Each number is 500 + 50 x the weight over its row's rms, rounded and kept within 0 to 999. Layers, rows and columns count from 0. Numbers have three digits each. The size before them is the row's rms in percent of the matrix's.

# layer 5 MLP down (transposed), 512x128, rms 0.142, rows 12-37, columns 0-127
121:560563500422480497545440540514489392510489531600473402414615523550504495503516523453532471525586455502527451477488544519484483540506487534485518522541479493582504512444417416471421513505565587559527456533559482421593493523465543484508554568506428525506533476490577455456480487563587531630530451538513541519548609447551515449504561426502489425559518505491481541487515645441509464471410
105:491504580439592478437595549428574553522479443450496526438523548424592525454456523481501418434502454431528476507462407547438553435488492594452491483455445481518458521499390567498506593527514449518539487578540510497523516550514429482480548554522476495495388589558457453454410499444547510529541456542538452464588502531468552539567534542548554430491574481567565524488498480506549591529410
111:460483518572475450551451484565537488455478447546389567514459430531463480568490626537449481530514406482493527509492455477489554536499500523525514522506410454503493450505464573500508554494431422497490514413429480516467478507506615529459563472403491536503563487462483500435563504527550451449466579584609537494597669532594460445467492560548491525552473519470558475538475555499420570568523
109:641409464502528469495500431544462512473378547430448557533471568601519455497494520514537459489520486501564538407383445492481391573452517484470511503548471558454508563532409502415534481502467489535547380547518491502428477612455450535393558504525517457463483527456513531457499547573441542487435474589488501410503518496480388476442525484481467501527516481510528514420562497436449515526518
082:553450549553470532476532572487513478539452489487526480471496556547437481524527572489485461626554508588533434566595467435517436471488538486517490526491350565509532552416578524530463499540376509477408496507534486482443472570522540451529389515506495532544487441525471540383575555503464458406497535521434442458525515553535461438538544480465519458446554585550502513538480573463500371547497
097:488514441457531435482532533557498547535516542473440591569526486506481568429520491434529514482399475426517465521456451486535461482515484638502455532508550508470536477493509558453519450486616477491568524402471420517497532494500490455566478499500509509623552512458466434517440582423472438449485470493405511597415460553640469594439544467497519483420449429406507488518445489466537412533538
090:498502549528555518487472460484530533514503513504462515461408496558490459450531469433430500508580485483593436470567509576541519511489457564469581492521415536542496478527544429446511519494484647506439429419527429532599555481533555510485399421601545472513509492473605526451520476557467474512462552418487526505548537529576550481490491543351434481502462564524416384438503478488562414500509
098:467521456520520505493461517527494436592477409501493574516531444567473543505614543457552507478509453431463537557496421398486581464532528456507493474522502534499507479485431526569457580449374501578500449545593563454415460451504611515574523561511432450541558549481501494521549545505534487610517493449607530569518478383373527448560478476516536512411497482540512524442488470539522546491533
089:488616495553494487426507466451530476494472432468513422605513617568470463479496498455575526509557447404508490373437517538541497469566535494530441506568444475536370369543429508527476516485533436448517410441488464553448450498560554442491529502489552547508445630518543489532430512512445580452529606503500445513487437567483495449506591527513484464511480474509498518512456527582488506508443
097:499411432509537456459484543500487533513402592504532523406533554567466435435500450450471493413501503486557525550462575468486465481498522530428446551400535484429447405511486489486464526514445566432418528470529588501518500527544426475460415505515518444510477558454598432528515489474502431484500499426552572590499388401495510357533549521536491449571448501526477525527513519547378482488473
089:517494462464425438474558515491388491538492478543459470508396435474551547534537500486468392388519497556590523387487450512452503579380455493459530491419565461483478515513518533548477548505480508594565520520502438492495532542523453482547459487540476583518593570521471420474507526551477514538533543592590471545499590437487475521540560555491522488567520461639460543559568435574456542508513
115:585482475478598418507545444552560458555495504445538563515469537515529506569474426453438540468539525527551535470539489598563469547479503528465400499426586433503477508522461464472520442508499537507396458458527563497508564466497441571521535545478542467464453444530505551559514462536539477415443596474691506498478507573489542499503485396518489489456528439360497452421486504487503443584466
102:527510454480427571436508576549480611520499519561510591517405554551532500576454493487432518494524551491562513406500552412469521551476458441532450485447466565537467493496474472521505558580511561470514463516520496569527441400532601484510463537587463516427555502528542490431471542512486410498436551484493419557559624527515439592479474418517479525491444505537485425449589579527444588467447
075:429469472451505488490437564611573590458466605522489595502460458597576454534517504499504529500484449498561505578443530492536509456616544546482441544526514528510549438546440444608448498494489528506465460428553498497555459477511469480512338402519489487545548555559512512500508534457451546510473533386489536539490455569456658487491457492445502489509527528477460488486497535557389516509439
106:569568485466536433529589499511594455402523542531566551385497510437426511517539496541376447628492484590451488430519488471550476490464445503543512466474574479452467440486545519529488555396522493484477464518435461507511548549490344450539455636486369395486543528520486506541513555485472452439465505544494490495493498471559485580506571457500489524479455455450506505486480451505507566539489
092:494473480384471521445469473555481486483474580495471511499356529493639538508473520438458444494568363505514579575464582531501521461497425475527487468449524514512441614493367513603454450514514470476506457516486515477615504409538431474449408490444498480483473532469518466549585450511503524493549518467511470472527430463463519430429560520487500526465470442569506577480448507469588466555485
094:531554525544544519519508564479580520465464538481483518437569519454544455533479393563518529492486492541543567537528439602499552481518443425388423487432519524473486533586479569528464541568415527499530485527512546479544473509447356531578456557505498504605478398627456547544583453478557566466498491525514503522517552540499483511396413467525487505456414445459516514424504548442433428539517
108:504461498508531463554596491468538539475353521638476565520510540561494476480529444460586411518458503550555559458524478498587513440494546447458399450464450561521460421497510507496423599536565573499599492495603499475527512489484474584503519516527460536419482468565516433416491434435555508516505524533556431385551515538444502493453500499436514595543504437473565499477471513450465440475536
130:471547435580569430499489550546514504454449555467521584526497390479509553498526469577499429538499481534542463485499587546564485501442598420402556460476464593489416541513549474517596396540512577610523463423437486540619482506496474510485404424478449541547568525469481454458473526563475480470482424540507442532511439543519529428494442467489557470553498471456411437539478482543563476540504
093:502550455508535424457499489479479494604521498531426473495565529517545530523514491423527603557427588550553425553525435437545421514405480472519657473539471494599501510502439497533499531442578489493486599496434410475513467507565506521454423417532455476528464466530480510502491453466418438512497488448578441593551527544630447532480575454489468486542463399488485476532447507430536539524512
111:526504486495400499467466581579438556539528550417527502493477441490439497517558444488540368543552513536487467494447456468473631546574504492470422481478418462526536477459547525543421525452557493389460555484529575486523465503443492531465411534426437457531532486511382496487494507563540570529311492466495569496511428497527414567462440530533514486519440464529496431433506481518536522506478
118:474484569459501468434570469571446463460530529526505475460517458504458494491406514481466469458542402476612528461492535561522517526522533373547433527453457513425490471628495477489540461476459590517599482528517519429523469506481539497434513473497518597454526569434469438495413578549512448446543611477500521411509486520523407438456537521570604467505453455461493514583468593483513564509603
085:505504530521548451538511455480465487538449497455547508482507431474464458458504395475465497488495572398433423462472486567463480468520470508465492390551549552392522455594495539617517505447511531485576553466380473432509498485476467470510489546519419515609428609531395445450494545482552534397562449482500519499497555568525388491527440505469531496619507430584507481518469527423476497490542
108:465546405460622553459488443441470496487433475518443522578461510508481445452566575524478408624456482443585497455576626514447440479486465522498491511556515434551450489439539553540511567587412526573496523480462487403484530579440489461540511561447449451529453501485538544539612498405636557469517511502513502454516487528489533462504495536487500559509468461469486469520505560598553562497522
092:545450520475566432469534487599465461488531530581562440505493561471408485491483529485431494434448382444538477547515421486576461456437438476477612540424515492480467500548482459434523555442525615457470527486561452522511561535488500511479427507582509576518500382430481451516576494564530396411405413475423520486475476498527458503516556511505462600466439473547464487472519525459517433492573
106:488455596526405520433435451530601531473541540555485534544540509506433476506439513573464385528553437507504483523497429545535557522515523428450497432428497517480464602540568535586499584519518452468456552466593441543587479487512507592484501489489446504572478513412494417434503478468530499473513528459492536445530451513554377554509456403583566450555565503559488411424475456519471434501483
# layer 5 MLP up, 512x128, rms 0.142, rows 13-37, columns 0-127
104:423531615545469531502481482476437588492547492490567387590527563534496453506537455517549457485523526591400466554570485472512523601496430617568479443543558484459503440482518464471454473536571409514493518474464581450567498472503517458543570542517547449448617459554536441453434495555459504573494497502477472539521460527463506441517528569522381444474464503473516410398518528544504525530428
109:549458519497468504457450516448391435477454547518540454551430617479568502400416482550505588412544478472492510544525493563566482458554487496450462452529531518502544556423625419493534404505529432417484486567514423521497518526583487498439486558543497539537467432530491565522460422569444602470500534416462501526506458463548567456469575554480477549466514395531512530527529535533570432494440
117:428485498458475499523460608548524492357577512504510523521548457487475560425525460577475545496414614556521411497496505442490516475488446630504534534550557456465519495504575483536504536466463484488417493435492537488494405494412470414543436614493436528466469543522504483557487437552490555499550514534470588570542412548413409513548496444484506435586474466579467518447519503471514473420521
088:468582363513490475480437439481416474559597501534577469493537533516562541588482536537494524437476497509486576478458491532427435446503525510409493596532507472483527473540487452454506414559546486439544511479440454475616593507566473504573470433536497447466445517539510503510506503536429508556451543488510549386494452450416504450500430396433537549563471535527465640495498524519454421462528
103:490481501411484523447535435506550543467500448469527558464504410434530570568515530628484490492526382424438603501446516480538426535497524527508546509505478462554460470411536543444517429521557448531442562480482596456518523441522501484555509476537513556528474490510561425517468497576428461591518592512442541452471481566557588522511466479526558477530363501580403560560475478496557465460412
086:537491498545486481416495463559417569548446478457442482483437486484576545475379463550555523420574512481437451540431468452471429414468531512525484551550522545480477378507570508552494420565598495456573469464480512515431469450508526492589453436477538559527547507463451418478506425490521585468476530495532477546478351511436559386529535480460458450502524546364520488475496529496482520495547
102:447522565503513534494451504535524487346534507505493502576411462427524449465549478475546533486581460478467551468538581551591374520492518477554553406524468486465424537465566542492521450553507455523442436503503545498465410506583534552452440590591556411450517498498504536515487509449521488544537486538380466399521458531548413517504501489584454465529532585542510456481509586526506488541391
092:512414550509542494537427469518525446408569617487487503523531435576479527505522503451457568471531488465439481527495553554550455622535546535446570494545595490424583588545621512528504530501389412509548494429563502529510460433511491496541596513499463513387538450422473523549475451538496548486497468498468479441562576553572516565448503507477451533526420454540553509469449599502526497465446
096:535424499497501509562458503429517453576508501492469469541415461459589544457497573543553443471513563508526480581630526562520454551506526469474431560522486465461606432522529577528480566561524527500542506503457427505436445605428552497551447525486548516489521503433452526472592508474519559539540420553483622525499464520477469432511501530522539522511570382476433534628474603516435439546487
089:486564593397511524542441451562478540482540509521554469555472496449512443504556520476560492571532560487559518511549574515422503513442415539491488496498551499538530493481468365394514518500545545505469489490517506423495413615488558550477438488405449550540501510442520513503551475381480468523576469541444437489483397434512549458532524449558483514518571522509538567662522464444560474435432
103:463647584545473551514488552501496535480525541488510499507567499481568456507476488511580471499499418484469374496457497537492515491404451451547476544554508466515520537617423497615527427567522541492490580556450504595543495605442534498540582529535449496593465567523504433501522414550432471495517457531500500552583583512594472487499486583554447431535522507508547431509601546536459505460492
102:546463523547512495471534532558489341448554519502444467537505422487554442449519552547538537437487573471446519479469517508483518497570472502562553457547555540418483534535403481394556508465460507483502481508514485523495523425559565458543550538539599542482585506492526513562470473516516489409542512467496574431510509583576446431485519495408472493630399463532582585363462572504481533513523
070:485506522495508479457420577520513516543490565491465458440540523514502483425468495518499362471517492459453434524524491482589558484552507526500533478543435493437527390548604499581483475513569411463546529460396466493448543539539421560579462466471560481475485528485460518408525474473576527531466504449476566554359464491483454461573507421490446368540552491462501526523435452588445394450481
109:503460465515411490568518533515535452530465503523447401441595534518557400516515609472448471473485516405374399487514447540537586485523547502567480551399466477541393535448522525515483489562497542420478447532464529554533458540520584503476498539531505535465504480584515546512426556490370593541455448476446540571482474507521483382526551506459514469552519446596522565545530487502451490539517
097:511519539511483515508483450518511581500555445549580453531621494524524543448490480514512507516460516555540487509589464497547453489459528407624492483578546485533592471499510512492478573414482414573534468424469543499538578424559514488552618504486435515446597471483503525523583455375532627535548494488522467566527444535503404530499509402538536482536538541508437551471478500427442436438558
091:650510511516536628528559495435529560515578465542512500535510481463513517494474430535597541538515471411502469526509459488407522480478529448438442472538540451501558531534437402451509423500454442484471513483475397512463470553494449483518442505390505458506485563429534448586461375395450483494515508565587494454570543527482494545558542456480459461510558497470571559404466486413494462564517
097:448460482380417547473483457446511494461530452380369420530481516466542617481543513583593515448481463506565533496495499482487467463518530527448489456564532473464469500449548568492513472572533611578560572532430476421475530625394493505511487515493504486544454479543508484543537552486581509510607467539454430459501494567561537491511508503543533493563514537569424455460458532438451523531588
111:447455499479436468478456553564493510437523544508510561527463576497505549514531532517580466460490436438471507385564406550532571400546520513481496448487509425514441530436514420542528482484442567466496479399554515450474540543492593506595478456542446536572469516495488519480591455590532585496603578540573428427544505529457544471516481495445495471625601565464435433495490470499485568546500
101:493468460366500553434619422462562591405477526475467500591518447483569459484440558372421521512530482509485471483514470539407543388521498492498497471551467534534429458456566540436535478577473474534414483459511504528477533559539625475471455421459546402520543475496458493540561490483471506430498484584513486550518523438507521550526470501486535448476474529549525448487621545527595477464458
113:417550619500540553567364458547433377446519494546549426532497509506481518471387492516459493498503508457426547501507510399405432454407459525489476515402545486519503541405441437522525447579462483534473627448439500414514432526466479475513568443464536534495546472479532496490518497414513472531579620503525533479557543455479545523515477482495444481531550500552532548488483514571475434464483
106:515398537513545448506410493522502399467466478557503494543478512471473489451488514501482523475598571559485502476436464555516575520464554508512480408373525551423507428485540549501540569469425456455545452472515425579536476500488503523516578482477434511545568474519433478499381498521425511483569585586466573476455483481484501427584493575531480582505562419591545465460377458508574482544558
095:440463438606443445504483473526449463495524464471512525477563483557420491495473476535531645495558444488454454580568568524509506481520475654476508423584473504501479428542448501437504499415440517520462533521623473496422500470506576586492494498520465521396558474511529519539506429555461586580503582567523485443475519483441491531478517498528561527421535490457548567577557516478548442556405
109:445564590524566503487481457533456546576574554480467513533489533484502572419543463543505506466453503505515553507489417517489576441567478533531494488583566413387619533471566522496494488457509469501482414417478507486459506449417429436517507387613520636482525536486477454525473558532437600458413487545410429567444492476557541431530565449477506513512540496484468463472549492483454492453550
098:433509509615511543461486500404483506529525459490474466511433449498484564457548494533570532583564563490590496552512540513463548584464502523531440550517567482497461607549452504486489544523532576473553525534481523425507532545525525453490464479507473556454636592474445558542527445471609536559574483532492512437625501553454541621521459555501544467436594493490528502451433539456436586522424
109:556467442489453404547453481480450463555486517462471442527568560462578506551446542448445548607518486497500507492526466579481567449462513603496504518451558439467506424469429351418461427536552489401463434505538447566495480508474456525551489436386529460494431470563495485499422514508594470516549530525514476473556452406491497480539527583445586510496535477504514576544590477548563447474438